Part of a small language model's weights: vocabulary 1024, no biases in attention or MLP.
Each number is 500 + 25 x the weight over its row's rms, rounded and kept within 0 to 999. Layers, rows and columns count from 0. Numbers have three digits each. The size before them is the row's rms in percent of the matrix's.

# layer 6 MLP up, 192x64, rms 0.24, rows 7-78, columns 0-63
099:507484508516546477486499482542520472511494502474472533537548524523521459501476498490493504459487511521489483483528504517504474496461496502501541518459539522494540513528476539514545468535519465
099:501465470504514531517478511513490462487500494532495510506456466507494462509467532487535534486490528478536531483467513527474514514500522542470529561503458485483486467505452540495472502498518496
098:509504476521534515518487550530506493505516489498480494558525498466486478457495491493484528471500452515547475503524506502451479532530468498513482505523518466486545544534477471492471517492481520
104:460501483471534530486465469480496516483530458464509500512474494493533492516493470531495451491494458490538521535506508480472477549472523468456477515498480540462480518474497475520508502516485476
102:523511510484556539530496472510506479553477526466479483531540492502493486498474490458485502522544494493536480489522561514495503501478507509489545513515493463461536492478465514468530498521496497
107:509511490530522481465501531458505487465532505509533466514499483464472450521484483518478555512487505489515488510493545452465531508466471503493517518502498493517457517436509499506472503529526500
111:468516463511492501512476459512500502484537504540503485459558488442500515479501518498484490511536523492474492482516512487507462484508472525489543500484523518517459460504494519489461502425502491
102:522534508526553485485472539508475519514529494509501481519497530541522507502517523497510514500547483493538530523524478539548465530523495466564509478505486527525520483478497517516509474546498506
099:489520471503489469463474512530475520511488453488502529468505520501515521447503497510524499466451529495520534497518538509529531486516547511424495519502511495454519506495514513503494504539497465
100:488491472527505492487511531478510472504481535496513545538514498505539517500459502477501533520497485485524531519474455566540472490518530532536529499494488492501475518532511502442469520479485524
100:477486471496488499555482517461488478528499505476456507503514485449489540552469502504527508546530511514544478498495516463499519506480493482529475504516534495490481485468476480482525553459497492
101:500543492491483494516472552521527487479505468491514498505479510475560513505473519523535474451480517511499497486500484481472487545513479502484562499463459464525495520487522544538482496477512489
102:518520503476489458507483494514519453501524529500447540508514499499479503502530474496501529533499506519481450508485530471489488507562513559528472541463463518503466481487485541491493498519489500
118:520529497518491501527526535515489493517512519543474486500504496498471444512484512548513480525491501545483529496477513512507482502533544524464471490515445496524542443541502505502479475485511463
091:507544485536522492486509491509458509462494544499500563524477508524486513526433499524562511474512514525506468501485498513503496496518494465513486538494537492519533488524492496543492514500453494
106:508479506503508497511494466507442522528497489554517448502470504472489486514494483493499504549507439498540519495473511507487518483492470534538507465521523506538474461487535503476465530517483469
088:499462532518505452467498500519463492510508490476508463511528510512499531563479546487513502449490494453482502457526482475460527529471492482483474487518503532510507501509503518463533541486518495
102:532499485508479478500483501500466492507492522462513509507520549506488531503542467443445516494473526525461475492518508535487455493442496557542498471513498470494492497517501495499486486507527523
095:519536530504535483476503483531503508459533497500521478508465504508531505479512463496510499501483512530483472488542519512479602514513495491534491508491477511533501519515501472490450513466535484
097:537526512505480498482510496501499486502501521473483495547483560502447522482498488510467459506505442542474495496447473523533449505494496475489495494550505540482496512498503525467504469521504486
098:505494453519461499510517489466491549488493500477493489484491490503470495478525493498503526498505505479510541469433502487489492525473542453526515490527498486502500501483452418471482521496504536
091:480483539504496510517490500496495488499517522451491492514498467477531473472486513481540497533524478520503514490538478547499522456526480491489489450477545456525501487500532486539558475488458500
097:491521506515506451529472505514491517521529485520476537484508477516482503477521476510504489576550482507478458531461453510516514483481479512472537535500516489516516471496512513492535445500499519
099:452485509514495442453509468464472493530487474519568493488487528525474504505462485489476455518527502541483523498531535513532469494483506466478517485531492515484501504528501494536482514494511498
100:442546486497511467514492514489512485485501492481500488524488507498499555468469506460515546533513505450488494514467549475506483531492506528523519484457497528493530538531465484508524532527500498
109:481524496475492508521494503524530495488501508469534446497539546525528462469496508514486481439516489525537514489500486478457482476514483431540491505497514489481493488512443467482509497501490521
098:488495512498517512465502511471496467482472516474468510549476505519465482426532538486507566501490475524510469525512514536493489533499487502492491513473479507509475496461507505460541508523526527
092:514510515482499519475485477527500489509477532513472523432472535502463467535494471498502525499495498473518464541514491505477547538504533507498472485491508485480482450537505545510471457477503516
093:500483513485455522543512511538488513527488480519469493489496487462520525455492511505485498452500483489513514476529481461488462524494424509504501480492507518530523456516503547464474504468476480
093:535466504507479541468514516531509543498500488481484539503453521527479541489504464529554483524515497512519533501531469487504499510524460486483508500473499453474473480559503522505483484497508530
103:508463515467497485514509484491514477482491450492482481489511475487499491479547463507478531516529485510502511473514545511516528522446525483497559492495479446471527528495450497471500487516461526
093:543477482499527545471468504505539506528513509495488489527516508469496485490508470499467492527513481555541523499473503499486489496493437517484504480504506510522476464547529499491480520493446443
109:486521464529451490524465485534477501488524491531462525471459467466510526510541494506494539429466508489514506484486469513442522504553504524512506510497483510481518510493520503511521494509518491
095:476475478470473465458498482478461539456522457519527508494522535488547473511505482513469495505513472520519534508507481545533493496524543491514493488520544489501475494541515496470523475508479471
108:511507505500450498528479454507480529543465500492503498483508510492550512537481526506447521480454497473508482472545513527518557473525498509503470452493518481506492479511503454494495497481470488
092:499526479549504522481488503469455496515540525483503500513430497527513506483500503493507488500490508459469488485512458512445461471501500487549492548479525526497530524531485509509494529529533512
103:471504481468515477467559478487451517503521555506521476499508512534512456465525466498455516517472527496495484488513512481499500501514504457505513465476484537500496520458533480466526484478524482
093:498531510497492505499504464494499530503507469515542510478539497485492447519524480503501480465503497434525481509524461501521520507552464474510478467525467506499557502452494476514485533483515474
094:502494552515510492528477455519520517479512487483441469450486530525500491523487483506503488518537530494478509557506529505500501459543545537489531460516490499477493532520501539495509486501498524
107:483479450445499515490439461505479549525540562486518491468519490506492518479510500539507522483555521464513519479512492487523490512525518488491525464497515519478511497491491525482502494513503537
103:532450508513508502446502507482502483480513529469530503477474491545508492506503507460500510514475487541472501513510547475526505544507507486511489483528546484483487496472506469494502565445481533
092:502456501504496523483496497466504509489469527481501582481528497501530512511529503478500459502521486531549466500482535498449469518560508473483509513470527517509474481504493507514514477454497487
082:534521523503508453507493500515522551461466503498508495548525502509442470513497488507530520524482506534487522513529551518506481510477522520520534490507471505490534534504447515493495500457508543
095:467521495480492481525493458503464538508510513535538478470456471511518484521497516506523510474463506476515523516464527497500485494472509489536528487469480522578521520478509490497512470444508480
090:497472484529523478512536508485501489464501514496529540509473487552483485471506482557485496482485517561524525457499479546498495466495495541468533530503524499481549507482530497515493535504492502
103:492547572500505508490502493506488517534534500522467465533474481524473516519479471489506465525480492489551501455496457477514495486537543537488500465506469482510482493482481534513509512534513516
101:461478493498528469497553504525460476527512512521492476498475509495485482461514517537529517492538507478528539457496490482512505516483572478497471487492493516498471549487509545520520480540508504
103:522482476524476497508499495517492527539508484479495508489520485450511540434503524521464523492511493534531518501479530559527479498545485536519539469531506498540492499466484477518515500535514505
103:502518497499454521482543487501451494468469482502538465496487484498444480472491472524498468509493467493529467500531540492528506533514530485500553535525491498515532479476489491479502538542489496
096:517500526477538506494483507489500505519529471454507513460543486458501521529515528496539507475525495474515517463451528552489447471480517507551501519525469514479502497495520475505497477478499465
094:487498513475451461508521461543487487513523487510453493512507506488515474470515516492491494500516505484511485497508487494499493480568484526461503466568480492452549482517518513466477492520456494
106:536465458523498473482543518471525487555509474471495479493498509476502501528529494512509529494513550509466438445503478503516462484492467503532493522524500510524512470509527515510501515501526463
092:496536471448519527526505462494479517527461505478530483468522515486512477512546498517519517484548493524483471487522478513493484499510493555509478485484496510464495449520436525502513469497518522
097:509481487492507527521509546522519482487504508518482544526479491542491456506497513511460535501487542532521499503497486526469461464496474502518494485488481504468503438537466532475503509504452450
097:475531521500500503499499463441455501502496524494509477504500488472490467497533479492460493522494510527453476499506536531532471508519540426521494467491524530527478512508501473509483511493552491
103:497504500489514507533522505522472485463464505530490540508522456564517498492440508462506491485517489519495516492454480505469489532491529554482519530511529523496476474536504533477501532474512490
091:528465487502500530565530491439541468492561459497514486490545491503513527498514548490504511521481499492526548493524502498491533485507526499534510523551513507485481493516503504518503501484481477
090:522512496454514484494476519524482519516531520494515499515486478497468510517542464473508450516504486435522510494518520517455474497461514526520543515487529532478463497507522487501527456465519535
097:513489476513491494524557493531522508513497504490531516472473513569528486511507480496509501512500505469498513520528529454499489507565546528543499505490490508449552489512484503521536527474504491
093:521508521495480534464496493483556525466529469463512511507512443513483491535502501514519519534515490518467528513509529463507532470517518496502529443504504521463496526491491523470511555496470515
102:487451521475460497558520511485504507470497503500465519508440487522498477500491482498493509536545512509440512468474496454526496482530506496466473536533518498493499462519528522496518525512498475
113:489523527509442517540477478524542499493524527514509510503481533479485472462508525485505508511481503529484495534539497491435503539531493466481468518492501491480475510477464490524443519510508536
097:531485501508531571478477523511512475499527494478489480495485539485473437477499495513504491502507496546485528427482487490473498494489554497504527488522492467483472510466493539512470513486514512
098:504529496486483505502522477498526529514488488506503459526513486507471488477482503490456532492491487514497494485526472535528509441499491515494517476519438521455533515466464555545513501541500461
091:467483495461507492502561524525475522513488523484513494477484513480529523478527473534518474475550517526482494529556471489540531482498529474466501491512514484463486513551542501507516507507500531
097:484491512495530461520523491484493498496522484487492514491496516490478485521472463558546492530495497480472534461540492512496508458491483505477510515509495474541532512511478534476463560566506517
104:535520448494482525443507509510503493463499438472506497487543548508522510549528481521524499476538463513509483508491530497479513531491529496513532503519529487498462483508510498516522494548479498
111:526474535501559481516522524500490535522474498483451526471501508502491511480469483510524523525533459485477463490462492538515552505491519523488477464497520499520520521514568512511505491501523526
099:485496473518501524510491502493501479480523462483557513473507537505443492495517515457480519554495480485496526514461505510485526490472494519546430490453496497493514512502527444492522508513496502
094:491492480513467478437459498528479471470515484515493544560456493527540498497470475532507501494505489505496513528487479438525495507534506509523509479504496525528463490474467484464521490493485482
098:518516502525499504511485483493456514488476505475469493473482539507559489458488487468486462479544499487497498499501470479528457497455526501515440507529501447482532488466495500540495521509480475
111:495525480452482527436481527515496507461465496483509468508479477490504567474491482466488523473449544511484523486526517461512499536508481490509506547483502501527493475504494520541486502495517508
# layer 6 MLP down (transposed), 192x64, rms 0.211, rows 7-77, columns 0-63
100:508507506482506461524500516500497464497506462508531518462491430481485489490480481464529502476516505515472506486466447457541506475501498501511494561541499502471519518470500469528507487461484528
098:527537493501482485493483485465530471540490520459518506508493516506486511467494499451444495481471466494544465515530487487559488487498470506520474512477530496494540462481512465531483497528474521
099:522525486489537471509488501491454502513475518500533490476490481475508529513538525522497476497485532474516511512530507451473488479504456530469511494493453527545494473500476479556521450460481501
095:510523514500477504531487473501518508493514478532555492493458523523469494477491480490525503463486525531520490531494432504490463506536472491468470501492514507493484573466482497492515461476465500
100:458459476525499446508460466537516501506509506494485472484494493506471503471500482443471514523504549511497541505517504496551463540510514530502517510505480526516492499496460536530490499467462485
102:511520519509493495514501539503538538534478566466539503451490480520472536492502527461538508475468519494466492478470499444525509476498478473507512483519477507484491478479461504498511529487506473
106:491495515496517549501518514511481497489503520493483497463464486533510471541492502480481509519516520544489536500479491490466515488479527447547509508493488447525506512556483514552553459501493500
101:456517485571504502492508482472480485513485532489489513491538521507503511493461553486535540476523498519529483515501517521496505504500453438464511505532521497541531501450481503505483510511482510
103:542480529517537473478514519534543501517491511498460531495458521501530495509545530506509512492490466509468479455495446498475492454503498488470479467512503499468519489524507478537518479474468534
101:497475524529487503482495518473468567514470508514543495516498476475517519467504471501454463500504478507451509474456496489530533460489503514508543524483536511492516492495489506486525469500511562
091:487539544486499468490504479480516483508505519534506528472458509492484487460495495503488533564511464464536524446466552487489491513487516479519492466520529481480473459503489480512500523480471500
101:528467503524507516469519499452487497512490533480468497542507496489519469452480505540536566498470517511513469521496480519534524493508504528506476491514554552474456500500492516484486496506480470
102:457476535485510494520517498475454540467526513535512503516520501473450472453504498467483541500477512535514484476532486492511514515527496497486484512459468510501500525494481438489517502442495498
105:491474451516478501510480478537497474561486478422494510503472479509513515500501512459507539484490516445456484467503499515509526524464519509472530520477520517480526501489505474472508521521486493
094:527458515522485485464500485513501458525444508516495490500510505514504450534536521526522518489508477534532457475513539533511498451510511522516493518483462487534518473469493460524475525497504532
104:482506525480486501553514478493544472500533454496505469512530489481511501462477499472562503498496461493446476482529532504483469490538534520504489502470511484481506509542486524480474510511548504
094:513506531510518481509514483553522525498487494513502492476482490506537503500462519595504494514504484478499503514481464504468510442517533490479538502550469485530466516455490520497483491498504514
109:498514479494531503489498505473528497496486519475509496515510499482525478516457527481509570489494553531494500463429519497467524511570515482505492463496481465498512460518520495514494516491497464
104:507510484481480518478481515475502526513520504512511457463529466484493524492507524496521534527512495459508507476424502526532515529510546442502477503528458474505478529527512524504513514485522456
101:518485493510509491458488564484539476486547498488543501490499526483468521429526527524535476447463481507490489486505526520477474517526492488474498502501491531497489486455519474485504494490513467
102:439527505488505515470522454477484477491516522492465516484454514483480503522532477527503521532491491501471469456540481500554523537467490502495542517522494489507488528495490521471477532538502478
102:518491479453498493527485538495516521518436504503504496463517455495481474511461468461476499448540509519471491516542470464507477508506503484479506438483491499533498521504475486467494491494472494
097:504489476501498489483463490523470520473509506478528485522469456487482518510506480516498543487499511523477509495479506496491522472566524497517526507549492501477452432476533486442491483499537487
091:470516460494508455504507501558486514502474468500541500486496471471490472534547506489465493510489456531476483550493451522509499498493496512519505528504522507548494533497485513490460542519486532
108:497513517498462478509506510512513487503533455492518506494508500527534523457476537525516557539489514526504488435466518504522473530521497465500490479451509526467503493491486488511503484459549532
110:538499463516495513472492548515508452482514484493492513538467508532526480498517489490489514478517487497506491490487547505475445512507490572517495510480479476455482513476485478476455460525501536
103:454490506504522509500517461509502516492559487529512525469499506541527477481495482496531493518502528469530479513510521503520499439477440500510490533478478488492487537498503503498484441559485508
104:496476528491476476450523505471525522521479495516515472483506461492495516480514487461523524492446526510440484490450493487509517455515498519500468514508481449503456518528491491525474530533486522
095:525493508527480476468454503509487465544530534540467505507513550550499493456521517520491514547532445468473516500518497518534518486503511495489515500488500553501497534518489465507514508499505486
103:488522487541470481555556515488504533530499456465535474516474494486555538489522476500547497496484495478537479507515506519513496486499560501495494482524480529493475517502503510466484506462499486
089:507521488492491525471472522517495529486506567486511560531470476524549509489503511467497461482458505516509506526536513489539518492538464486486479512505490540505503433509527515501478496503501502
103:531492499521552497525488520497511471538475514488488523492542490526481496485462482510506556514484508534503498479459485480456494507472452524497492483498495435504462504529513506551477519517481470
107:472523516460455478500490512524514512536467499480492558467489484498490483451498438494449512514478480483508506448508518517490497505489526498517493550493550498488496485511538485493518491472470522
098:482497466500530488492517513531478506497523499492465481505464537521522517505524514542500512497509508451521421516498494499501477521514460486534503471519485536518498501533478494564496460469518537
101:497471523466505472472484463522528521497471548499490473531463495521522457495531528515445503505475499481487529530524472485508531498487485514467470485521539542481499458481496490495490556495482489
095:516506544492492508520498512527480489538517475545488483465496515515541495540510497487490494462446544519524546534519528488513516478508521482522469496484446491472512498489514487505467519439480521
089:485500533543502507550479502538533486495482501524484442526514490516498545526516476484495514504531517523510479528503488520508494491483503507469491496537515457541487557478474504515457496478450534
096:514502536508507451506520461465483516452481498501473552502469494520484459470511521504502474556500528495491511466525541466534474512492483550470498510498494527505522507476494476467528484527503474
105:538511452462490504483495481512548489470487497488491507510515544500522530535473491457471524510524512536510522527500458498505483518467449483477476486514509542509553501517469537477500514463502514
103:496463510464510505506531500521476501464540497509495516542526496481487527499530509448514476478479483520478501492534479509480495497482467491515434483508532520532474534453480440532513491516524520
104:460494469551498500522542469520497525462496511491496453478501464472492470494487531500537475469513569497533487524488461506522476504500492516463518482466480522502511512511522465508473479506473469
099:515504495489460489456506515524483521548503538497513503529488492458464445489493455497523527503534526524504485510504485477539549489491484533500520515520506504527517555499526505487471487509558477
095:451497529519505499485499514443527504503493499539454498449507481486519488499482503519516510537476469521472504466459519509485457518445462464493541474477520478501479516508520502511499532482536489
101:502511498518485544467500515526493454514498548498506486528511502514514504477464469554482506490500478478497460456495505503438532509543495488477509545494499474501513473496554534500447509482503500
098:529468471571515469517484519520485519509477534519470461491512496513500499506526464498469446564476502503502503519446471510520512498489477505535522532487492542474524500505489489520515533509486493
102:493445497510479504530517477509536492496548489492528484501501503498548517481521490477500533469508483474499492520556521531470480473506477562523498487524445486506506509445513496514530500454498495
100:494488535507504495499510511552492475454539497523529486488478492515514511441491512540474509535549475444502494510537523509513478537464494513524479539508492531473504537523510475511478467516500520
101:476536507496495519481454512477504475473544503527511512495491535512489514485514517521547512498487544470497490470514556504481471461522548494506530499489504484485532526484522525459510510441544492
100:506469446521525470484492505502518513522461499484501484490558482501499524489485490521503533463494525501493502483423476469485527471526472515505480428484520469478526497510487523466512486508512484
101:426486498518504512496514497465511477434502576532508517509483503460534496505482456504525546511499509508476501498493472519499510501469525496472488498484470496514482524490485479469492534543495517
099:493454522464508484498509469550530469540475502480457517518464559520501523531509508518476455483491516488471496480504542503516519475494488482522436483495498505508528500522488488522476484520510462
101:562503506478510494524508512513489528482521517475511500500469493484525486464460546524499498508495536514529533515504531510455516513507539515517521471483478493526498481495519479477501450433522552
099:526478520477517449473516447511506511479518547510483508518447495493508510546482459540502481472531476534501487514527454540528480475529510519530479486486479492484515508464516498497491505529467521
097:494556496501487449526520537439509484497545517530508532482496484525497516477494524513480464487472505519517482444560499530488460486472530467486469486506493483522507483525501519486479505507515511
095:523462477473501493487491512572555504493471493513490499491485483483547503502498513466534498516490464485510527496563461488474493494483477531541498507473502507503514485494480500514493497581484510
097:450506471517503503465502531512465487525517498507495511490538541517475532531470523534498516492501552468509527475529492553533468504461485506522477514492522495528497516520518486476511542502455463
101:510491503475503457443498504451488490530519448492498531486508514504523478516524536508490543478478459455515510491516477445544492520501491543513523531534496506487499512482502468524464496492483470
097:486518499507444454562514481488482516500528501485513485499534508518504488534469491515520482533483493452513519510476489535436517484463488515502490499470482512459491487549538508503540507490516529
094:476470523555525518493516496510503501509514525509516495464537504504475516492473511455484457511483517506505497466524507540482522491565473503530483459496545492491460477462473536537501475477478503
094:495499555528561496529496501526522529462500507495503524521502498518503502485472481519527496458519513519487543495461515540484520421462489487498482537504491515509489480496532502472488525519531472
102:484559492492466473510434507487474481493503500474493490480495486529496488486509512473497487491508509526538523511501500546489500484546497486537484500499566513481445480476520490523536502552496539
110:497538479496493508507491474507509514554482448519501490533489511497501491479507521508482489525461507457475569497511490484514512527526477517436479463495476503467490489469552453479514507504474493
103:518520533515489536500515491538497531520510493504516498480554497507505511513490527537525515457515498508549447560508491523474483522509467458460561536495493488523476476509502480492510492510528499
098:518454486518515492523477493484486513451463473463518495509524507519447521491514539485514503486491463455552505542512436516510516534469508512491532494492539495480484492498517473497486458511511512
100:529522489485488475511495511503507508488461520483510492496533544565459489483462488540496491454502486494520479442484509494530532523539523482451537542528499495499500484494528474533483493518490521
099:514508516461501491495479520465495477488496531466499475486506524501521474520501503481512467503485469531526498553501530508526477535480512485560545442500522514479454504523449498531485470488467493
106:486475512552524485502545524521507507530477495489536503490494463517523447491502536486488537446490520450484488486512502509471509489530567529485469485543514535501510474505490480473498517499495479
105:577487469506511497511500532513453510491510478495542480513486472507481482528469483523470472458492521512512476539507523487471534494548507519507508508472510479506488511513566530530532510522508483
103:524490467519499531481507498504490509465482490500490505509582491510525515476506527496498499479504489463513483484500528519508511483483435438457450536557490489479480533501525519498490504501481491
091:498498497473493550544513470498450523514513515497494490469536489483486547482462508515488511497455504528485516493514491562488524486480501508456541541538492494466505482506551514529497492526478519
099:470471508540541472486527540544471483479505487480520486472497515473532474501510492515499460505474495491529491528503482479501483477490458498528511550501499515479512519534522472510501478530575464
# layer 6 MLP gate, 192x64, rms 0.246, rows 8-78, columns 0-63
094:521450517531542484503494503498510519504470511491476449474488515561478528521481533480485498507479516514521576488509508467450509499504505465510484502484523490500505490498484485530555458511479490
098:494493519480462509551521491473499481502471442555470522522464536483500511513464485494535501465514488482502502522462532484515522523466524471483524502491461488494504520479541528500478515456473511
097:488507489525464506483467539494464490536477504506515490532521507509519509490489491442512509463501542525450476459481483481539507494526499518518480516517509483506536506515499492528409502491508476
098:536516530523481510477469518519524557521528504482517503510495510477547500514486529538500480500490507535470519462492512523488499471546538509467504478479513564525493540513518480482456490469491496
117:536519485458488503529508479514509581497518514499512506501475500437519558490476475475505482523520512497493479513502440490487525525518474490500495509533467483507508498501492477521494481437524496
109:515551520492548499497517455467510498476480492504483540495505503492447528479507467462524486528544519491462500491503475503534463492492536486491509507507499585536491473480494510486496506483485492
089:536491515494497470497513480474435487510487489503505496491516507444470501532484524518505484490480465491523500526532528508522547493468478491454535571492506471548515491504520531489470505512526504
101:544517531525512539480523483473472527509508533504482469505454461435487484476509496510488520495493489521507567528486500457482501502509517496481476474471489488527472501488476511522533467493454515
107:525478474498445535454486460468538483501522498504491503488482501528495520521513492479468495480482526490499519528535468490542551487514484494480490503468466484448478474480515515545492494469459478
100:458493480498473498489538529485494495455525570468487491531484465477467498467488507497509519520512444497481468494520496502522495500469523495511481512506495535477534497515507495481433501474525546
098:466547465502511490512483460523493516513491460527492503548541509540471520485463504509498519467498504474446499458522520516496492520483534536515497476447500500522510521539522472524474531492508493
089:534516487501510495500574493482499496474496524425466510537505480535504490534514475480548496493474496512491463524484477484504467511497482505520478534520495531481451532499493502520520510535475470
111:516481490496490489509522508491466532519508458510459495477521483487496496474544472521524484498451473485504506542522524542506491477538548480530514491524470523509486498461503513483518460484471431
101:505503504510488483493502478453492498509438544515528455492501512516474529542523533537489539492483535529515496519519477495500514504540494499517492469508524502519464505482484410496471502486484505
106:507541519528493493546497445486485509500478524527470498526531562507488501556485520508491528522514486517506522517478521520454480504500528497484498484492479493545520487533489455497477440503498478
090:482482491472534501514481522485472518497530479497505499487533466512456470486484524490496479503495517479525505536550513522501524505512438535464480519461492495468495503526560470508514485512461553
104:526499465461531462493473511476451502502457528500518497486517496498466534502503514463490503507538511476491525487487523466477494469521508525525458452520517532516527519528510515485505511503540432
097:495521512502515447507545465517501484488542494501487503533462522494558484550480496467523503533484541547487477498487524507477554539517514521530506496483462497528500511500483502503463504493534503
096:498482543473510480505478550481512472509502465490489531515467501500517520520482516514585482503474571513493472496496509504492507491520516512488465493470475502510528477502542515520435492500488500
104:501502492517507488491534505450468491470493464494484548478500509493468502534463546487464505520494497519527488479474568483512518512492518475532538498528498524510482476502495445457477546500511493
095:526495484500514461497511499455503518523490476550513460464476510529472460514536531518503495492492553528497546528508516479498482481511512502470465480486489514497517499541492530423494526497507485
096:502468480519517546555565484502517511508482505506488517531462498496463501489521506498545520530540510490488511452526479504492469477498513503452485483498493517505493519526429533497507498479486534
095:514507525482514512497482506497535557483486540508481481540517510536455528474484498489543485478512498502458485493493536528462535540474475512503502452492506512497511514480506518506525462547554491
105:513474561513477512492486550469526516538542496528484503553489504489498481517570506532502518502517534553482493540479513485485470492523514524480517514478504481495500466476514487466480484480492500
102:511527529480482517506509523478497532455518484482489533449503439497452471508478518507494491532467505509486551531510496521515501451522502527489500542523539518534473500513533512504519465515506472
104:501531474548475452506530514478475453508518507533517518494555520519502488534471499520494464500494473512482542469484496489522488448532481494461534488497521497515524448517500516519484502482538500
096:541504495510473530498519488491530485510536459539536474520502554457490484533494504476517499512530524489535470482527473454504496506493537499475505523509501476540537514514512460508504485468486554
097:505519467512471513474518496516529518527499482492545530493483526488537500483495496464496512432477488494528498468549455463510501568525468488475459485510531482484527490529494471505501495498486518
101:472477511509464475508562540484522536522512534520493519502479491507557531490494477499516555511537464493480519495514492497469531492493538495524516528489497511529457468505497467516490502551477495
089:473483453476498528539534503463518469502480494505492501537430513502518514501517473525493539486492491487477510488501472476468486536482543475503522517508512516537444500537479518519496468491467468
090:502507502539473507459527467520457480501497504451481522498440509489507511472498517517505443492518513478471484480509499511499487527482513452488497483472485536496516495456488554487496436523512503
104:453482551511487489507498500480503493487515472523461533536443508466527504551494494456537480462483489503476510509479459466458472512558501511500522482522497544503486496483512493504502483488513509
102:485489493446493483501503527509470548492556467494502506515485488513496457498533444497477514486493440481495492525492460500482517522486501531517530524520494481435485467499509499454488508530500482
099:542533473492498511503502460533468452496519530451527485465484499479529464471455497470503502488484482509528526515485505516472504459486508496490470484464532503528502541491513509533474538485469536
091:462513506495510459558488515522459529510518508477493438513509518547539472512490507493540494481478495530494533515534504488480510483491493461526486553469492521484496533468527482538475510484504488
110:472476468457501497447510496478467509472519521468484535500455522533481465477494505515537512493496526476479461530489487477503462481516487452487546474480525528519510516514542510483541503513512483
094:461495555512450520512550498518464537529495499498516475466529465509535482510491473470510473498508474497490531517518457520473473520496473465527499495471473488508514549478506533498472519485472497
103:442504456527488489479474559486514525495500510510510526518501463511472490469467499529488491498497514542521455483488558504513494480469521468485476496475524452500477473465499461514491500512503464
104:503519490484495476519539501487509505435521474497489504490491513486525509486507485512540474473464524468473513470513472483522548477552495484466515532492466455519508552494510496487492448513529531
112:473524523486475474517525510519538493491541508515523511507521494510485454497537485458511511482477507503442475511438486456508456517536508505523537495501497499502517474525540497484456487452498513
093:522514550473504502517518489456513449523486471517493510512477524516470478501480477534553495522543488474485532501498499532524536524470496440500490466509476525519496478468506475458493467502486513
084:511499535478468475467506504495484531513503493508480491486534503527476460488488501451505475507482492445484495560515523476520482510449542502471450480507513508470556505527505492510510466492514538
101:523510487516507481506502468465467489514522504548479513489500525506532508491532530493546515500497511493463491509448467463540470490519544504544514475484451473547485513526525499529500465469502516
094:461511521516526528450519483467479518496528417503494483506456510466449513473473497477498514496537497519522519489503556505502490495496544513499481488508512534508470515481533489482505488502531529
100:473473495469510481501457463481510499475497473505503490533564514459502484499454466445515470497500453508465459474514511498476518491514497464497473469519532508498474509475522491466521504529496528
090:497458483529518463503546507503500480511536527504483473468486493527482494493460515550530508510545497492543480503493482519469507523476506491545469489506535468501499512465488467484480489561543498
103:476523473511471502500482501466521538520509488490489511522478520525455450523484554472486509481515502438503451480491514483503451518486523487494454514482511472488471480496547475483504528470506479
105:526482493518479470511466534490542496514515527562458530475510489534482464486514497511493470507421501491477505551492471482466503481485500497469514469543482490532527508501497495487480481503489482
094:471489464490466512507479493534481480501490556482495522518456516498514534490441486497523493538479450527526484482512510478464476509488516508483487532482510532515479496513509482467431497494479460
105:468499506498492426499513507505496542479488449535499526492499526490508497511490516466494505489522475535538494492535490480543503522522515456509514536507505528467507482541530486460467459502532529
099:506503497483522478490529529501506511528483476520534501477547509535487486526497533530543490498554506531493477519508496536510451545511531500488517548466517524509509511535516522557509470493487468
103:521505505568490464469485480488458481497536477541462520486489483492447498506478541508507521493485487457495473513512486526559521522506500493508507510512484480506537496488549500470472539496471479
090:484457479441471447522516485508492534515493514486564481514486487479471492532528465467546538489500493472509506503456502462510505527540514523511475519510505490500540517479509499472493512470496499
094:495540491484486498523497515529539505475513527487490547490493484507495510418508479499498506469440491496488505524496450479519495483515506506478530468511496467504523501500462510461521453503451535
098:508527487511469533507495530490522519501501487515493478506473468488492500495524536496508487503485494531475536516508475534465515500489491478520529570496491485469587463478518463513543481484463511
092:530511474474506513490523514470473450494539507439481463473471487522550533512551483523489499485511489514530530484555501497491526530506512472471542516509490517492506493494501497539495486498496453
094:508501460487502470541495514542502516474499477456457522532506489496500535539533491529511528490505488477511534465503475485425461493494497501492509498442499549498495519464503510532511503528499514
089:473502493537505502484487482520487504491539518506562527482515458507522503492498525508554498446506530505556492561513506515496515507495508491493467498483526489529470500468462504510499547524475457
100:477490492472543512534503551497499501489488493516488517495525505536433476500481504540518474504508488524532484554498507491460510487496488455476490453497498556483497476495542519520486523545484507
096:484495488480493453529489580488466498518473512520510516474485456512502504519524520511503538489455514499468512522487509466476463491510542527550474499514495492534521530468470502522475488490521525
111:541513495503507509497496514526546458514542520494487526506525547520546507507484499461490502497495527534481496521513484475499480511506457459521460495484455538463494515454475468515461499510528531
097:518496528502494434499492534532500494474478447471464492506504503530477486472450511504525506476529512497499517573517530501513529493547498508502461499509468526490515504516485509452498532517510477
097:492494465465478543527496476511490506457485490527456550482498482530523510516475468516534510460517522516482513481506498525528521496556485461485485534451481508510520537479491503499501455492500540
085:460495466473470548488504481523509499538498476484510483490511457486516453515537519504502514518472514486524548537546518433482482510491514510500481517504556489506523485530483485464499495519502469
096:472492527505522475465448540495500504516470532502512471489478536494463529492496513462500480458490510516525481475498484508515533518467507495515501478491494517462485517520537471456429450496493503
110:516494501492463507484488499501522490551531490495511523475552452525484473483479464474511536494449458501516489456511492515462493447528507495500513497510558493513516488554524513491476484481506510
105:514507473510496530511527510504509479471575519532528514522503479507478502501493449470506491481489492513551537533512516455477434471506501475508531542500472505530481495484488511516540501526507507
102:485551504509502538521494562450513512489523511533500530467491506536517493511518490446511476530495505504510512485504502499455523516479525487500529533476514488549471531494443505518484494527529524
099:542496489469546496471531503499479536511476463510509532484499516474491494490505530461530497454500540494526485501491523513500474491514516497453513478535440503458539481514512537493480549506524482
101:545490454517478559504498493492508515486484483491502508500462511480503504513523530488485458488544501491500497511489463539484470523484517495500462465501516473457494497516481477554496541492431475
098:466494493491486470457488508493451502524486520505478509517511458515470482468497527483483530510463480488525470518551497561525511535462495468488513493492507508514548472519492503459480452483485478